Weights of a small transformer language model: vocabulary 1024.
Each number is 500 + 40 x the weight over its row's rms, rounded and kept within 0 to 999. Layers, rows and columns count from 0. Numbers have three digits each. The size before them is the row's rms in percent of the matrix's.

# layer 4 MLP up, 768x192, rms 0.104, rows 224-364, columns 48-95
107:481552546450510486494484600491468496517415503484458530556519509561483525521536489509457434510572546456562407548536495508481465474587547546540454
116:437552520476504490559410524475432512481516519498500483525537518522462476472456563515369536448595470419511544432520452454510541468504578473482517
012:485474449532455496473478545529468447508448589583529517529436484454528581516564536489490526555489491483468483493517533532555573544488454532544493
010:506449529558532512538570473511494548525500532629536565535500405468515537545480468491510524508551548456505525534572493513545570556472494503423470
102:455481484542545468510532531433509441492455467522539570471511504511536601549514454502461512512482515503479431482462571504493485479510497480505395
009:479547444526486505528500501505488498513483554444514522549464512473487518514503500492545455526477511441459529534503479593500526536466478544525445
108:486489468491411522465546497517416467537456472534518514539550456581520497513486487507438485543476554479510466551490544538537525603486445508490483
010:535484531488535526571515514528481520492489504399503560496519457501491478513538512548550460478475576462543517592472606521496428500476467515540513
099:481452614546527480447438523521444448533503516520536456492517463556511507491504546475490558458509503512568449501497492514552438529500503591453445
108:490514521450585559544557547549504459526520507436451607441516458549513495492484500487490459433565571486485502552506447446531531515521513516450512
100:477487475506534584521495469521488416455436494486531505491503511512524519485579503511467473435487471509503377470466464534462443520493491506518473
099:444492521538506541522456535568476439479480407489514563530550442506453475507487479461527513508489455514477420591582478513530475505524502482508529
090:458523489477500539471507505461465471495571435519487445564494587509459499457536423528530507417525558512580444436550535480513477443528496478499420
109:445511473467457511441492571505521474460503508492540468463561496561477584486474506488465519507573532487485441434595480473521461573503465519508474
115:493512483450524512438434500491401460413439502461515492487573491561471550478484470512532529520488495507463539491459528492477576486514479473490495
110:459583511530606488532535526503453423486500484468503574500516475459543559461545519578481494491481557518493483546463466494489538477481527482571494
109:423519574497495503477447490469471536539549520517470483509463499527513538548463464519460558574467484520479511509497424539607465434516537546541467
114:502554495467509493514493545573520501380533450476485465469497411515455527465482477461475450462499477492573532477505526518478453452543523554524457
105:503568554496545589485461486508500487550537460457427532508472532548517492563522560564476587460477473550530504591526477547497493513482466448541479
010:516545436577528517443470513535499507472486474424483545492555539528485518525459455530512469494450551395519552492458536464462424509408500415471525
011:508452498485486532530489458516494520497483431416470533538532482497460401518517568533458465459477523549510475528429532503505470466512491516509479
104:410530521518518447519450487480480483478452500475539506511469509497510467531505509479465490466492542498528486509486535499537532555513491476506522
013:525421497477419585479483495496464538500555475459471464549491499506457591548503572469497546485487478451439557542527559494450507515445447513497539
102:498585515500582527461507532490537525506480407509527538485480503499456517471528504509459523538498491477541500548550493529534450527531479495552456
104:508521487510456513491514547524483571490531480514536492485474526579536499488411512532389506522493500461476466487549513542573511471539595467528477
010:507495540541480502491545491451482511507516503540448556441535480453468572518466589463469518518544528514482495528489504504537475486497472423465511
117:485492500608506541488538426585487527456481471584433527546546531465436473456477500493489477497525506535488454549579457535486475539534534515528530
013:471568470618523546454485491510528515518562489511542608445555536468495535478479484544508489535506535448423560465487420485495480559442465482550448
122:486512542522489456472538488524487462404480446487469502501514533565455466428521564472492519468547546417497481511535472537504514516566537406505546
096:489522476461537523433488524463473521507546488516381512525512526574474489504502510554431497538487459487532530615504481542576443548489508528528404
100:462451481583499529508463532565435470473519457487538488472509516515539525391512500515443498488468572545482469482461441496479511494527484502476460
011:534444540458497460577575484503494521514587496472518507464518482492485467528512536489529552487512533501543538507458559472462462481570483481440489
097:471522524525521500510456510520514577447501491497416492500518531553473525472564533497526492514520490537563476542499470445554519493471526493476498
108:472500556564473491541482497427461467502484376485559536522499460533509564492540486507394532485493462464461503524582538533473469551504543508469491
112:436523540444478506469508517484441524512498489517491457531485498542397513505478463538393498437483532446475441490464491475505548519468507508551377
012:484523500559540519465509548422529510494520513542498594500566471540520562472485468477498501467575536462480494526555452503542594469501486494499472
011:508463546477511522510506451481470541519464458448458522519493487469505440494506522545478474472487548508519465496463544488500446468459513465519499
100:492501556536552489469532524445516480535520414533558492528491456550502526526469592461538512504484553494531474515536455484514472503502461485520499
093:455505482463613539471540554491465442458536471477533559415452472478432505538503529439414449536581530523528470521568495523544502463473549507441546
109:461504513442469486471450458525509511477546536514536523457521525500497562471495439476432498547465438471444450516480479596557432537500464551494479
112:468582499554462563511485430484506544496555547527503536534506478496530548499501546465525461492450514508509522564540449502501586587528499560541421
108:434539543510537565448510511452470426482529525476433458476552470465474469541475493491463426475492465504478479516488510543462511508514430505566541
009:497547496511552549504522460488466502490499461517426559501515476532502435559495517458444520441515533493510495537524542509552533473403511431445499
113:430493491490485521527437478485477493428482493493461595567562460586518515515554482475526481510542443528519450445481539500517511476499465524474475
011:462515476455549511529564500425483498475522477457501516508472452485497506528504462524510462459514524427444495563502511519477534501538449514424453
011:471461593442537529528463476481487469476511516313489506527529457549493488524509462498492453435464485507546481473515520458485501490555505483508509
109:467541512502470479485503479450436519416413470485506546541620467505454502502531447548487527479491431522459541529483564519554515546470521568498518
112:460517502504522597532471491468473511408532519518451449539547488482515541472451526530535478515481517515511594494582502456474582499524493554528513
103:398509520433531467512515497518454474491555517464459499575471529547447536474443486407414506497543530452425451520538479620477458533458441527532504
111:482543544472472481551565467545507536462540479523464498563531526526464470446521510473501576520502469442516544598512476507462498495516555542518450
127:428575494541448514521524507526506528439447474488497533500558451495509602499591456545502547480576518521536514560469489454501513553473513459476485
114:433508511531486525484553528527514466475514518543434558565579490443508466510493472502512453543492576491527450481575549531489450556530483485472496
100:498522536513530546546524489460412437508481474529455480499493461553453567437573558452447540461444535525461531487491442556491475501483452485503489
012:486569424528567483424475482452529494512535457427402532528554557532462441525460507504468464481512510468540493475446455479521467462463523486461497
009:530442554482502532529466521517497481490499533429456528523568490513462488553537616532478483494509483539517440518517574489504565465530447524544538
109:496502518540480527562475533519466483467536498449545557462586489547486444548541515474533512505506487512531430494553467487555525540489453438452446
109:460540500515524510470468470532510438473524481509447510491585457522478576518522446508528508530532488416531453471488451560575490529466479519492455
108:412554607468512491500548498534483492531531513452439482494522498567482482517446506456502489439507515496449485510532522543533509597499523453471464
104:428610556531551516548431471467422548531563487480457505482547493466481511460498520470459532454537552499492506487515571516598520414506536518542487
112:524528524517511534527539488546440475464499503568484541525535465445462525453508532538476500534421523517495590613538523564535508559568527489489502
113:465497470487504562489459527489497443485548465452404502576523402519539502498522498463445511562531523477508498460522539520519438530503513423460487
107:413548505567509535543488439531443479474487434533501505478529557501520486536525492536461529443535606544471552525508501550465532553549571538493500
102:497489492533466459410473494438485467443516457521531484560534495500437492475527570479478471429546542471459535437453510540499474525518471477455535
112:513457500568480476524513517512467489497556503564514514534513445511467473517471469510443506479487505495516525510585596481538598526536486455491462
106:525576469481525523541560528546536591438460516551452567515515512429489517475529497510456468517531452447523490486517545516494505478594486545501536
098:446473575556474533481478521475488508501471453551442510467506539505445437499428536521513474433496477445418493544584478515483556506569527444552439
106:470450466546503512511569518510516478419455437571486570521565509493507500516532524535497535535492514508424493524524585548547498521484517477508401
105:468516582428541475490541486486487453417536479438509469523509500520444497439489466581489467377487518417450515470475503427532508519544545482589503
113:470471564473520518537458495470511508509468468467462510484493493449526493489525536496491493491477490486519443519494517392519542446575498472433481
087:521476506464494517476414502454487516517475448534427476569488493594504551542493509532539531471493507512506474473554523484467445531484504413456423
105:445516490503508526490502535483434514546489466436530517541516460521519464525498556563522457487506529513508481485512512558486469469568505450454537
113:512559450503564530459507545536445499447591492546485550501511484452444501500579550458538441451492502512475434546436500518517556507525492491490478
116:457546593458543542493427507534427484476482437514483514566533524465532525527529453511477476520619540486540537555465499532562527428529467490498415
111:493562526463499521450456582546496485473471524508469500539511494439443481467508507461528485497514446499461442609513532573537441571578523483529468
114:444490486509584466529425530427518527499505426496473493561535458505544499548497467448429485534508479488473442493579472448477513549505487505509454
111:528510500423445502574504479483520466491522506503477583500524428487508433441474450511433424451470452513427481490474451471461453528525456458477509
010:505464505480521562502492529528494543490537514554553453512472453426483575550529641497500521503512421529464479610543485517493607509455471530521505
112:512465539514570524506540536567474475426528442478445453523525532499453497425495496511517502515497569435539521467534495516489582511514555452492492
107:492463477537573521422457571547514553462549482523494504546493515496519539540507532538521545467510539533527451545480528482466489555519441498468493
011:499464460502476557472552486410456515512549541464494510595427488515471539538455519494431460503549494441423482535588535526499560485462456472430463
111:424511509518478522474477495461488509487557517473479502615547533493464491519459517456479572458598510498478435472445476535482361437498443481496473
106:477511556512444503533556463443410446474480487432502476547533509557431519505484510553532579483530533485556537527565572519477545501501527491451449
108:490543466439569541526511483531466475458539458529516519476522515549476449478576498517515495468469504483543461562492463503595497457555503438533504
015:453574487561534460452531530452537508522529494529476560553545513476520534471481551490534525540503506491465518515420421586513521473431527466474423
109:482532593574507503527511508478440505478467416478516525507512419493485542574439488515471514442495454496491558591449487535478451479529491475533463
101:468515519492557480526530569429554404509485489535477531520467504492408544478448482493440531546586471504536444490500486511522539520512475564564453
084:522512506430530560495443438538513526469513401506436470520535479557455489481542547483573547430518485551535491502493466505543461504490563505495353
102:527522523429486497558505489570498459443530453512507482584526476432463429488504429535500559403508548506523530473449557504496437509544568533465472
100:494426587526547531521531561509378546457499468398511494506492464519416447493432508476515492419481572393501449584582520533458540468499488568538487
105:485523509502541601547421518473518447546527544459510471540472440514404538490468518451478539450534500519375542496508588542514458425504564486491497
116:463512531512529520420462539563475460412516474537452463495528468492525560542484497498533547470501478481452463489538448538561477512527514513486453
111:403533466512524574447478470407521510535570467553486528546493575471462518432483542525465470487488556511485539536523457481474510505547477491545531
111:479525497520484482401459504495473441537586403497462482511534503538527480472489498547497536490510531444498527520534501512527505528503497519484515
112:398490578448533500517458501521535537429494497502432487544506511469446517492465476500520452513559610448491486477557548493551475527512547443466383
115:497513534483454452469516470466467553519511500510409518588496551556474478539515476446527475567473480504501477472546549503526473469496473439530477
109:483527529528528550565502457473505457474503510504499513550476515559434470531452454452518507453496495514418502608505477539520490500541480490439463
112:445503533520516553518453466525523495484512506524507457527523468511538530492504489563460502526583520453546422508491416546427427479575522519481474
096:461509508526507527503462507429524479520464539512525560536515463395447512546508476522476530536538512465599514431518493408559484483503496520482497
098:441544544503495563527437493470562549490469497578395509536493567468487491467599537531547534540544486557549469465462522497490518504550494506462471
093:461462527481524532514457480524471513502482462550449558556503452561472512504561530501450468502460587452506512475503420527513479589508545511583374
112:437528467500481514563436477553490483472441474523455537475516454489496513509493480457510502445574493506523473531526492499511509513547512541502486
105:490482498509542493501486546489401487506577539434473540499519471466517534526521565490413556499542482517519532535530474550486504534480488484495455
117:455473490562620472486438540519473457468573472526488563497532422417502540459447504559466500509512530486507522467550522475456494628567453463557485
111:441538458481530518526477583529483500464443501489496489543541469505431542495490478519508569479482570507550483477558468531532518538481508520524464
100:489480497420459486392512507538484519507363446552473492494503455552544504477534516523465521505533496517467453469561498497517422496504459471475477
104:467496503472478482445514561516445541496472547514496492470496438565531445511561429440435461461551519494443564557505563456478516495500490525470505
104:418432501512473527456466511440445468470498403566558578526588404531447582546514553484452535511441480506568546479497521465490446522455488505558499
106:475607503582519605545517567478427524490525454446507552512474510442434547442591471520482532494526472488534483549475561502483481456536509522497447
105:486514459549583544483473501515463489439512478485525478546523522494466567545456444550407501502458473489481566547477555563482405520492448542553465
102:430483481481532526516455506534446485432482508539469459557461530413544482524484478555492546505489473526451488576521511501548469485533516507508456
105:460527540548555497501466456498462552476436464522542506499473486472506515537478491476426515438533420506509480535480506510431589473527510630450542
116:489582513491498500491476452554506366494532490506556514558569453562433589547526476566534455529540477443504507528506560487498486478521489507543494
111:456486541528462486465514513484476524545501445482459462525478503483504472588435538430477528445603543479512501510539565537515480482480516498479464
109:484500451497493583512412488486504492528493507485522550534543480557472485532525539551507516464499539517501562471533496532562530489491487446563496
116:419444522452510552455545495549533533551528512539499490571488445491482501547560495550493556517583457511443482477480423530466531515484521425583458
011:489535549518593522568498518538488488478501448384450519470531481525465474488473518507534489465468524486550492480425523465479411472500531407547521
109:386472491450566494496444587525476541469433495489420491551502437527490574453551462466502506494492556490471488513507470527498460486515495464548562
121:434497531527550510543478512524405512504528528467460494503502493483399555470448519465409539486530442473436488518450505553465472483551500453573482
121:465547501490495532555496484451442501452509515502453497467522498424443538498481454472517538431457514508484540553608542504508523549495549462472470
109:481506480453528483470439544578485444461579536530481465508595527520526609532434468520490562472503479498552500481579510528465462556521517527518486
108:458528486565503502440535595467442508487463495562519585556492561559475512530457521487448468446436502479546533441560531551479505465540509480514484
108:435530561550538515517442453495446439521534439529521516512476496589367464464453542511458552414522464433470537489513526443527458508514450559467457
107:426519557495536494498531548486463500547486587558519532485497492528361494485462449470510532498519530466532557532458525534519521509514429447529497
114:461478507453498470505516499522503501434477470443479459520490466518475540454517505481518500446544543487467507515571488565454481489501509432509457
012:494552495503614532507476475468500524525520494424513587538505515546491500525467490460525521454487534443453554498557506488471490515464510498485479
116:479514467427492489479481487460517466458594558533491526563512435564457591457457551507516474567484454520546469516494540508507526553513494480564464
116:495469461463456520429451579514506542462481537408502508515484511575397511563468471484484525458523481485514590519438523514497463508548425474504500
106:453448510474444574532455503504416488477526499510461448495531528469562506493488482450440518405474504501445456488528537555458391512494440435502466
102:450523479496495528520481499505444520356521485474520537508494505516498536482529460529456465459450503492494492491454554497566529429525493467514506
012:483485518480586539444471470503527476481507435300456586519551523533492494521476441557502486462472490471578511501468463433470452518525517471436532
100:503495544452571451406495557459510472515482449571455508550493454484465519504461586558488462516449527435478432476598469507529442464587501493544420
101:481493487542456521479495558512452550498433483540502489517486562554490535518465480465506432523442525511460528551456543540527493528532582552516512
108:446553566515536509477437475498504471495464513484518475554478485474467497526547471551471431429527558469468514558515497515458506568526445523561515
108:431511535568510519445518562506473519580444429547499522497463435542469508545476536529437454441484501557485579530469498483502506554516535539483443
009:495534438535500477488562502485509500548537426445489570546516520450470531501472635539551500522538511509506525513439427589535515459416477528419458
113:452489495510513517520502494488415462516523527509446453527515504499490471503525444444432526479509490462505413460553461522460463509504513481525469
111:494472486469445499439397455547425442448467510568538518559503477544513523522498493542463551548471487474514550448456461495534479493510558542464535
011:461584512521547544492486536524506478476492509466506559586501481536529547545501427492504453469477495446562509488534466522478473507503567471470493
102:445465548530475493510563476498459478457483442508438468486512508528489465535527506500421500461491521496441480589473508563515531536475511474508496
110:473456528536516551502506527528539539454470498439548509512517522497488474545474486501436502476507445471510502511535545468491473469501527512489513
113:481491543535478563475457550563458542491511448551451549571525530490514598470513550568495489544496502468480464498490442561501519546553551553494486
# layer 4 MLP down (transposed), 768x192, rms 0.0932, rows 224-364, columns 48-95
108:532520489522498491468514477582457476481498497494477470495487520486487510462495494383548426522543490473560515491517500457620550500501512532541473
118:605533546538457500552575504454501538453543529505513503529481470477483542481529470509531494459534518479452490503618480441433501453614506466565522
011:543547511459465514506542487525521556498462438468497502537456522512435470509447494525449522460471569514550495541491549432501457516614476515457517
007:575497560482529533443531456545547493476431522492450497459473491547524453430508500470470504488527531510547530482441531484480478515530507548474557
105:495523606486474450495534530514588565563524488517489521535490572521493456438494536525466507543479429456489466479511489543501559489554595528543548
007:525534541479446550518564432498568566434475506447467507471450484563521469467482510466477489409559520504563509555424511427518471491627488508470578
107:436468504501494521446537506605539475523518582449552547528491486455580448422479531520504579525502482509486507513542457492524489521450506537539501
007:469523475459526495509538512551576441490470562553474570477498532530544499415474475517529461513540471476455479512541471479494553448510471528560460
085:516458400449492550588479542481551501462490568480486432513506491495505469536474395495424492508479451529450484476492482505476513443572442454482558
107:578515512542448547434540513542499493501545530526462493439391593462482506489433442555440473421512487455468534561557495418524449483555524462485564
086:455497486452420496541497558482562602457473501473458472447524529533495486442441529460545508527477487517489546510510592466449555481561532517483533
097:512475515544502511513496506529446510473552521536432516497430512555560520477484504556498523511498467503456543507484503519508557501545391514514473
084:534495476532432477478476573562507439534506463475501441524517480485474486418474510504486461527531476498426642511536457452563462524652571480586506
128:532461497496576517462484579511590499568490533505499494406493552504432523516491521473510443550546468437492430478554557524477596556522530468535485
117:494460547561513512489480524518510528463474513449557500464449489431518484479445490537523462445465517517452521507582446533511512502527471470438584
108:430489512491497497458514449455469520505431492493538507534446392501452471480476469468528498495454572467547487503458483483556508506445406501575498
110:452573513480577490476503498459430516510466445528546525503484418518519563508556505432531479533490567556542511586549481560445533454510518482565544
112:575514502431504471470554527513460475579500421476534565525499512476503497513472441567485526457551498540487536584477512485473558489563482493550552
097:527583557551476459496533508490536552525451486476480492602509485488506514460584434469384500471555570480485479500540489460520507490408483555557508
007:473484442478511496528515500486518449478559573584529505506476500483549482466525500429553486487542530537472488576457507505483534420593415488574529
008:412513514515528475461532525470531420475542584526484517418492457529555527475511460507541522565501495498527482465572467501500504464449539518498455
114:485507474463437425521490455499514575513411497467548462519517495548524464494469481508501566474517486458454480532604510446542531411600588511470527
010:471569450545554462488521470481577422484433462526495482463473556536660474524541510476511481501525509527512466538447461510538443483603483510575601
092:535495455415484484525501499488573516423483500534486437487562484436486441496548509515553452497515496488497497472447500499474533488502530516464540
104:474480506484520477479523465431513493503431479485523480475544474457480460427534550525519544444468559407506490476439486498480485585440448526503516
007:513501589477499461506474515504520479569518517530430473538514434500570543455513442524486539470509448558523492521492524513538522505494621618512493
114:525485510578477557479527488509527503502523546524516528481477505474435453496502445432524565521528513489464516486591477507494540537515519476477411
010:477436540362508434514517521461484495512494554496491451529501451495572469531481518467493513452521517550538507566501564505530525479683514560466537
122:466491471479588497473560434482589466482511523487525509461494558551528479499555574585472520520485469465542429515573495446429497430477533441493603
074:505487459509523507608474509477561502516458429477534453445526453529476467507440463494500521495491504516430492542499542512551494468549524470488582
109:578527520387504479503523481503476552468521532444499397543525507471457503548520507470572502562496464531516516523462517546526499595404511536483499
008:490550451543508552473421508540529511501426548530499446499553481511509527478542507503464436543560497482415463458510444563514466496476544523550507
101:526508512551563476406494468505501448517442499483523429500482524529546496510491462559472508493499500467531560467516505447499466519583466552446524
110:473545489490505536587515556536550489544467484482473493540475481545562512480509452474465473472478479438538557499517415523495585534567487504441450
106:553520461505532599497501555514511594505498448518487494505506476495476483477496403510450541470540493493524497477439517537478543467580505481492479
008:513487581460531440481495550524551535569538493535541508489554513462483512496424457452505546519465489474545517452527549535495450485485540527527491
008:503548528512541543527484516475583417521510540476524486441483472508521543503493485511508486521487470439500519515559461522471604517440490532518486
097:473481503543485441481526542520473494431498504485491554564465545544490486456432490524502484538512531438485568438520546568493482447571505546538483
075:480486507462494441549520457477549523473465485564489504547479484487504525540507484548534454460430522532567532486515463518480458580604572531481512
111:544432481531478439508500532431456508474500551545513501479429513536501481519527481554540492487475549525549548496533535443532525422474451415477471
108:522460474548428507623484396495484540485536483491501492492490461521543433440489541513494524448522475518449486530502541519422442452505550534454424
127:458496490513453497451507534499464424516468511457443479528475453480488491456482538480527460496521473514488485513496505479480503493471464549449518
007:524527574480516424532515593494493442523482510568507435500511492494559496510497455501533473603530499484515532464512467515521447463531543448584513
113:549498505530388566542476511477465491471478534463550576494445493473537492473597465503568492514544435438496558525441537451436523467462563607488457
007:556501551548514454510462488562589512496477457538535484482513511438528447522456483430475521542486490437533511451488519499495433484454560510534526
009:506538500508521487455506501528544464465494479554463482495526496508525497474544488478513567623524520485480497442531501547512498478408531530544481
108:558524585541477477507563480476434485534427454493427514492510506514504464502467501490489618559539529488515546514434492459414538518556564533481510
120:431567521524465493531540481475490541441453445460497515477509497463503545505440490535520575488511478491575482544545461535515527541597539523496509
106:523456553524539470450451409512461445511477494504550472465414511470510452550488500535427530555488490464436591441529478462451544495482456545478516
121:499450525489446547474445545536487480478478523558484535541506528497477510490485515492577520536529490410471505424555472520489435440523494539509507
154:469503493527381393479524444502535507457446513521544540474515508443529509501526479531498512484559470501447549515504544490419456479409487548447560
112:516504477456558559548502487532485461471482545579437533490488455483501509460492486512495458521540548565584463463430514557514556517439524531452427
089:520533455542492549517472502523549503462503468504510582564539539420513545514505512471516505513509428424536562497489553460513473463556475492532522
010:502470537455458499526503588508470477542540535497600437501499454450511554528540499513535482540514443526510521515528525523476507405565520452550513
007:510575496472516513459520481538521424472460473491523542396493557533545506469534442537505540589490463475465473488549455488505447518510554540488486
106:563515476521504514588499509472507486490553562506549518464429568536484459443570501529446488426445379526480477488523479436506535495406550482485521
106:461498454468442486451457474504533460520519534443533477494502452506543467507464536482528495594461542447533504516489478516551553499587481484507554
110:478494523446542474519517515466449559553530457516432490465529533509533497592523491511431490522471507572457533506522523454477499499499449501489543
102:558461492485535571466525480505450526452559534534509491492490532531520478534526463661512572452516528555530456490529445536501520477474517503450486
109:485443550513579485521453495522478501428520504476529526466467490549571476477443493464524490570465449512546568456502504436535599498441482541475509
109:487517521483547476476529509492571522471492454498473495483531429461564500470529590483520546513528560420524429483515536494509567480544552579465609
111:494542528457496478419489499425518464496502427580494479512505538532599507474466445490495500542489488496492521561547509505446522485576543544484463
095:475586556550543533471503562480471481472424465469500440497484469526439479466521515524493432564536481527445520502534501527553465444552469481515471
107:517493563466526549506554491424460485590588492448593509486448528521485507507510577515478497573472532528551451591507496461522532472625527479488465
119:497453459478540524466437475477444507490559508481499449495556504425480508505568523588466521488530505499629452488423450490456501541512484548491569
099:519514479489475422494483466542486639504442525517504533432472524480547523502559552523446496496501504537452539486493518544438527491540475493425530
098:593461447460504513517503487553464498501455548480487561564450472522482459538436495555559496485501514512486488421433506383505480564508534532541532
110:476467351562453453535520459490520543563541499450448515498462416513528549509513495549540441493510452556518534484488512528447495529448437508484516
113:472444471529573456468512558550448452589515539454451542512505495516438526523488520496530531535550469510511486570539480478523542547535513487496461
067:493487508558519452567512603505500488552504498488552533436472465452505563526499488470489472529544506420493473463507508451475476510643470585493552
107:530539480487476570438479463506524518456524464519454512529474449525507495457451468453427544500490535505478440532485472440490473478552440528532517
125:511611513501549572456558563519520544502523498456490549455516469475470533507556511493484460405510495485439453557516517436516505442561493551534540
120:499435512448476525436512518413503418493536509496516454466563537497464600620547439496441515537524538482476506610497512565451532540507511444505515
097:549506510455471447475493426498454503566505515549485508547499422468556513538521517455490479522531541549440498451529518534478475456574528533494542
115:520499500498462427483560469487506504476499464485534435616456476470528519471468561489489384505440535475539438485491439471426470449590541521478515
117:493520559552535512619497453479506497466489537496574525553528461495457568478526509484411497466566476502472492531498501475538515514491489488587436
008:551486525553476450504512426521537453455422476470488570477432546488554463481490480515498494517465511548509519489488480471560434455661504512503510
111:456500527484516497551540381519474573530514550492515496466540498477502525551604512482540430559484474510533415532434569443458465514463468500447513
107:538424492410505491471449557537448458473520512503557505470552526513446461433526482461469540471518442511554494494477462478484485447504459511460501
008:536587541529557489495451506538602457504462510503529467481426530490564440514445514504507519525528508463534464453486450522504428539548474504519540
114:448490511451520530488550500523528517495546486524546511491553453513527486431458555567502504517530528484509450468431460575452539407557537474512464
111:520469531501412468471567519477429525423504528484477523553483475497485546487528455530505598568489490465457474549487504496424454500535512461387510
111:529545562524503465447476503518534512470479530524536448441490464471452516470506464507483555495542509439424554494522537522436490532572454538555497
011:506431526434490521519468495460527590519547556494514499524499414491500549527457502503411526460524511480500517517530533444498506470615547545486573
105:526472501483550497506504503472493504540472458460484481476543511450502544629463478545485480622397534432517484509498492532492554547593477500478503
100:512389505531509430520428516504436475487476500487470476525419433482536423523451514444520462469492460544434507502487540489519427488509525506389563
071:485444416532489450523544545474464490538476583467476527530441487459525523484568487528474433476482551538510460490497472496501452454623448502467555
098:537547534513474516486501551486466469475555491499484510471509490529534533496434517438495509546541452538479502512518477498483515506591428490497452
101:531593566524439460451527502533587494396442575548438517485431513498538543521485444494506521507500485458487457458531484457568571421540520508496468
112:475506490483426511546440439514436531463467455519578494439570493524504533530560462554533553555492415473482502499517475506473555477563495456514479
120:568469530488546472477513564510525431531514489501586521456537554432547438509440549505504509451495463516491554478518481545511531487588439488477537
112:522482504563532536488515448557575486496514519498540478439474502486393524522485433547528521530511529466530501499465444495487547513534410488490478
109:517530514519485475474521505535504510480487546506509545467538511445440534553473529480557479507477545515554520484556501454477503482419432501465530
116:435455524485511373533463478489516562528481472521538491452478562487518490576455503454553415530504459517502520531470544494440546455492509530471537
117:527532461518489548513514490457456411495480496470501534420531529488395476486480435553453514450500529453511527492485478513505471508497572553461558
111:450540521485567529498491477482496486489466531534537492536447389392562536525475504449426552486514560531497406546454583557500522503521506526534530
113:480504503492534462419510459482522485481464455518485468488548488534514500457596536541515530516485455496599443497537439447490446512556556471488435
103:514504438525423445574426438557462528530493512477486454485451530574461454448489520516540568380486473538398439536527518506510527443423517516497514
098:450514471471490609565477490450460476486492489472511498459517384585485509473491478514498485441528471455532524505502507506440521485510491437548403
083:538515429468470435545549496441479477486489488474514429473486492491515470490405493527553479495487436493521520489487525539477540417544518474411537
113:454529526583477510541566441455457497522562494494485541534486531532490472508576474605460489513427500557535491427513474552565488438472504495475508
103:582443511521517527537475475455475446543460475485533536425466489470562443578538504472523543451569478528469581520516488512469512393429552509419467
119:452485487452514539462477493516430429580499528502524505481483499492500475477538575453544496459554496492508534480512463455551453451548449517445567
117:513495485506505466423520466492494564427553492498482493502546502468495514476487473495546550491526505540547488586518458586547545453451537482503485
090:473459467562556471515539500566520465550511555523467512513544540481386510504588534482523434518502521520471473516448468504495533465540528547547467
101:517510452525536485489500489437498481441466521470503549576517485474509544474461530552549468570470448416445461418450490523495490467512474485491489
105:655583500433466529519504541510504517585445432469540455471469544527586504476541528470537540507497456458466544513493529484448547469524485522479487
103:494517526456495470451509510568530429577472472534449472491475456519523508517464481533462448538457566496490447534511480490494529499490529481484529
098:457428528473554443506575580545502555533538519537535500512493507442525537486505487520425478531506582539566436435567492467494513512438530508432546
096:503496535478519510476525529469554458558527493524512517473490548567499405558467482598471468522536542490436473494540521477525503470534542516527499
105:446450463435525477468482439586528444546479458574514511496503432413508560480476456569556489504500472521504522429497526499533551574428535539581458
127:539543505483475490422517436544478445420502534407535524491509492470467495496527482516518513503464474522565542539493458521555528521579448502515481
110:539463473574524468543491559531525483487440513483482521553510405476578553481446529463451500549480472537471481434548489513453527536552547614499560
109:557499489476428492530532537521580523536492531443533548471509526517466511419511510516565552535523458537501505497471514504522568541464518464467509
122:408485401431581495449517457485523512485531546572504489498440540531438498480526549551485515454511528597517484545445566456553512492479504472523492
009:424462483509510549471489480459516463479482580561489517497505494491534523486532506480537497591511470506497485531506505516544548491464521568506422
113:558503514594508559548518540562517469487437518460539503507468544474542471443453452576495483487470490457503496474521518495482523446540514504494468
144:553535529520563552558501485436476530546563504493503442464493482526460477560473490500518567509440475468522507451516432446477479448559469449539520
141:492565502530467527506471584527456497525460492471434500482512509516457496512532485487506494434525430508433505512492509565499545475543589516499497
109:513534511501473495556497473447500503490474466540510486497603522510522505483541514504552495421537385506494517528518487439485535515546481460469432
106:520494511534470439510512502514475544544562552548503486573529521485540498516530511492548451469521566515526564478500553534529495492534535443528405
111:520515419543495484480569504526453472532456478508515436534465550587523403540499523448446495381517495485502527517492522475559551521552505514507500
122:501443582528509490486453596475508532510522505593525501446526484490499493559444509533569538525480522474478499554499602470449500548575495533476562
116:541535562613464452541495457516461533498468534552488543491442496497460497570448503474514469525514521457497540475578524524483434405426530485538384
010:507500512464461454501508520463527475464480494567536493503523516494547449530496530525527474623532482548525499502463523494546447457569505496596487
119:513496531526485456508521473463523474473533540509472526522430446435470469549444566467509405563484475566428514466531503526479516505501454516495517
115:489524510472406525495516582519543516536516527584469462531540530525499479505508476508478449496566497526492490479458450576471541546654487488452524
105:522455495519516450534603489487608483433458533437580484438516461492497547452468513553496465499461510535487484434467553557481472466562531500530486
105:505588490533443463567445478464497539601488502474528461526492510466503549415513487612501481502468473494511523496487494543511492576530482494516526
010:480535499482485506499516547504465466544530572508529404495552484467527529523560481465571485597499552521481487483513518561493561395566486475566458
101:500469455530455513578466479525536492525489556516558508469537521562476481501543481473545507515550469517509501532461447516439498497431499519451535
097:513522463426540460495416458523503407517507500440528554520508444469521526437496463469471516484559542549483521489493464537448525524499524554542530
120:498528459504516534461544530428436488496513481524543590467509515464482417453537439458486495434564508459511550522493518511545551484661470519529450
108:473407457513527542515523539422516477509494477453508457471511483472509500537527496489492523492573502562474487470431474513448488556486494441470521
007:502490581472463493538490534476507504510493558478471516485540424534538552546489477497457456448555518449541466488495516504551547427545620537462531
103:491604514551549460493516453415494551507465485485502458463566485496507521569440499468518472477480497498532454494510457527485509520572487497525549
118:502492506478481424493448511531479435520506512499403483524482422456575496505459530534494483498488543484489529486447519535463474487447536561504521
008:522506511491550435540535502483565485500554504526497486512486449508517473457460504451538554561503540487533501479446463500521491459490481476534489
091:543465557457505478516529442530479554554425530530476541442526468393550520500490540501462502504447490491510518570489500466526527539562454540458522
108:519501463437517490496550545511469456479590529536523512577462475516504531450554503484553528519471502581522524501496455459464488519506504497480484
120:523497562453560549494493521548500446495481528520494502491447423542488487512452513571454507414533458457509522523572519526494546488593540473471475